config = dict(
    num_hidden_layers=10,
    hidden_size=128,
    hidden_act='gelu',
    norm_place='pre',
    positions='rope',
    qk_norm=False,
    extras=['capped logits'],
    init_std_qkv=0.0449,
    init_std_o=0.0317,
    max_grad_norm=1.0,
    warmup_steps=200,
    schedule='wsd',
    decay_shape='linear',
    max_steps=6635,
)
Each number is 500 + 50 x the weight over the matrix's rms, rounded and kept within 0 to 999. Layers, rows and columns count from 0. Numbers have three digits each.

# layer 2 attention output (transposed), 256x128, rms 0.306, rows 143-164, columns 0-63
504499581502503478414541491459543476536454531545520454491469450504468500458538494444459480491510498537398514509529463481476431451511523533498479509463460520444453572459473556499644528532492515
450450485516471466527523470464461464553508540478576528493475536479477400406547603491397465578469462603621484530576571458569456562496544580568496578459514428495396461550430464485569459506506439
503490573512446460536439541539484521516437491438527450585457490466455534540511467568413580464551520435491539495555508477631502454432500545518477562437579426425420559500483516524508654509535578
541460457461508445499439501454484507504493431490471491440475571503511522532531424533476473488508510489480532493539484516546415470407524482445508506558538548515547515474485499458458480526503460
511436575475576538543412581499563477499533548450438471509478470491508531490451564440516500474440559431519510594531496453574457398526523556559510474500474517401512512446495473620585511470488523
560421544498490491555443545421508532525491469441532416443464491474490593420500508571489398529540419477531385515510546473496443445535441511581482582447437483570478469502495508527482478567491486
596441410501456474609494471508477474521521577528457526414451482536588564561543571577496447493510511530624518555476573497561476403430561501589503506509465492529580453474493448503526473515483497
555533510550555481494450512473494546564479451558513526574533449534624493532546486567525490449506458521495466448547454425449524444507452413624506452487509560486586435420471523545430521565505508
567511510465504555464458521568411499467496526561429473468506429616450546491451617498556418396453515484534514525569460461536495534586590498543468466507595557390562510515532538497554539524390462
492510580571521525470485471389557508484455502499511487453539464520575492532531479461536476436484500448453424453533473508525452462479467419549508476423510578553554475474485477493561495538543504
427483428535377403525493478508640453505515484580417462478577417461497485582568467409475548501412581466484522508560476536507496370426595449542502626478500487513529562526511550399482556513537572
478574486441468619516541447604590530527554507519478439474457518532426534512511453502539474557428394519502441470432574488558498482463410515493511680511525564575501544431493416444467421503545546
482554357375479576371573465481419442555527542520430396494450449497595465478556480474599595600446538568490566576461504464353497428501574564431537481430525433484433550534488497465564457486472599
515515501502469479525492412446551551551453497509526443341571536543470588455470428457549483454505495460408443492488584623565487544551484532453443530543477469568542469549421432418414493543521496
488482492508541498452502493536444614579439394478501457480467525521495587482444466417492483525503572505504448446517477503442391479546562503605500472502536509523500481522478548543492521470516497
595404564437579497580489491543467565542523440470565535577481485435341522483498435485416474494546549475519546428479554505498478519493486523516497502544419413532477489469555407409591613535449561
452512473404493581478584492490566488491493571628511520436570490553598513467467493499525472507473589464493557509569492524461471519450484516540489456471463437463444456574454510478514455460539439
559511405492527513530496486463415510512508504370491458509502451593656508582513487642679506494543587445554544486477443408537542494476552449537429364464539438505346433501445495517457531539490484
565513559493521469430531506484448536505511431508600457471510517444492494356496484455498564523548508463422399492501506477620478598565504524403448509519529431440456533579522483457498431570438565
467594427533520414433443539511541476492532519511442570527552443513528443556463510458594539423433458515477504585490463466476520473500475498448517451508568585422553476460472566543469469437496514
480523549527384496506460500513441535544444475495521438492525493578525509536505446510559459540506487549437594522440520496414529515558527506483405516441631475537526579412508474533454546438530606
552426522546477443506500586428544448542477474493389554430564496529555520553453572426506578564465469531526480372471468450491573595522576419490538489501596558484486532523429515449523540534530418
# layer 2 attention value, 256x128, rms 0.156, rows 144-164, columns 0-63
488424509462540613531471567472508533518530538472522577524426510363474535481462460509594608412532615485437572469372446529417593541556490487523495520484579505499392411516421530413508489518563442
503521490494526519463457484401495475462510410524512555500388455491544529523532494460471433419508497448529369465466463518511481574454445513550484465545543449581445377504616485470461549493525475
487513470474502553544548480473516530606484534454518511620492504541559488504519476496534482536515494453557522413474518555559512532494560495484448489441449533513463537492489536511468508474532411
492485480590430541573437513477577447468487462501512492444541507499468443486492506530422535432559478629478424498532477468458470464493467501487470527423508435625510553518584487485508544496516539
589581472508494595555509497470511452520501478441454528518561525516528443483558485496463468402435464396473551536441531536437555554463515489569526536520593513487487477579525475476498563595457558
510510497592558538562468531464524517558477460539560396547557449419511480346476500437526547485474594429438501468477490581514493574525636523508466563505414476602476552538580485463377552565413565
528614539421422540544548482461485643504462488512533537452548496561482540436518456472501476532455576489451495449408512531455493513367527531448468485563501475465486525472465488476512590468474547
522482516508419527475480509465434470425560510475480438499521594395500522466470568522432463580558475490616491558493549564448480506509493439498457472500449579575441654486515451514420510558459557
523415485530429514503492529449490488506545570486476439496514562524489541467548421516515463475489519456509535436422455513487510510393557481495578525546397490430515508557498487460451529524466646
527438410457449600465451497483586621500525520426547509591455430414464504474527571574433415567501469478487413501524447432466579532521550595491531553408511512564564503485463452514518513553419499
620432485501576499427459632590558380425473554485505522499432474414383438461451515490584485462508539412526544486564465525499519386482608547467534575527526488561493524490456581504486468401364453
500432556606495528439448449528494451518593499517500519503518386487390620529538683508491469369601507386467492476532528459504552403439451538543537445500493441554572513442443515471410513559566488
518499522500562476446465488548419537465537356444502425588436502436547504476537621506472467465441435526459481505471498485530524509500465476520548556581503512510564476500504543451467487466463529
492472554450490437573501540493502540424524500490534548573543471383504485495436441532557508455569561524447440431492533514484533483384492399440586433476475459461475517462495550423615538568588474
552465462438502520499433431530432474514512457546581526494498477489564416465388367457467555424484446563514494406478535500481582433517458596431496534436535481499558465469583405478471511539476450
455481438509438497516463545508530457454599442496452568573368497482510657510560472555416454505538508504408475544477521535429603452419489522493566440490430527513593520442478486564545488593446570
519576464619524582498542598498458470576478448539501570549522478541483557535516469523471419466405534528557536409410435609468560561404462526503528480591432560498576540468507563588443426437501482
542527476460467507446491515502459539405466511466486428532429488471524460479520494421513502494503459433494514536529546481528491484547468500446495439547607493583522438524412588523486481514491515
536481518509448477527506461517518479408606553507470490410516474558524617503499566490504492532515516573535449502473438514512433503483494562473513440537499472548486505488484511494528522435593441
526527384511565467387505551461493550471507524433528516510483518470463508526483534576457456482499468481626486419498456626457426511493532517539549453539485525546497500518542500473520524503537455
479524534502565541532460501525464555486451618463495425520558545526473483394522511470501563478561495512491404481487502413539421496461486434434537539608480470498629509493556485538550463555493468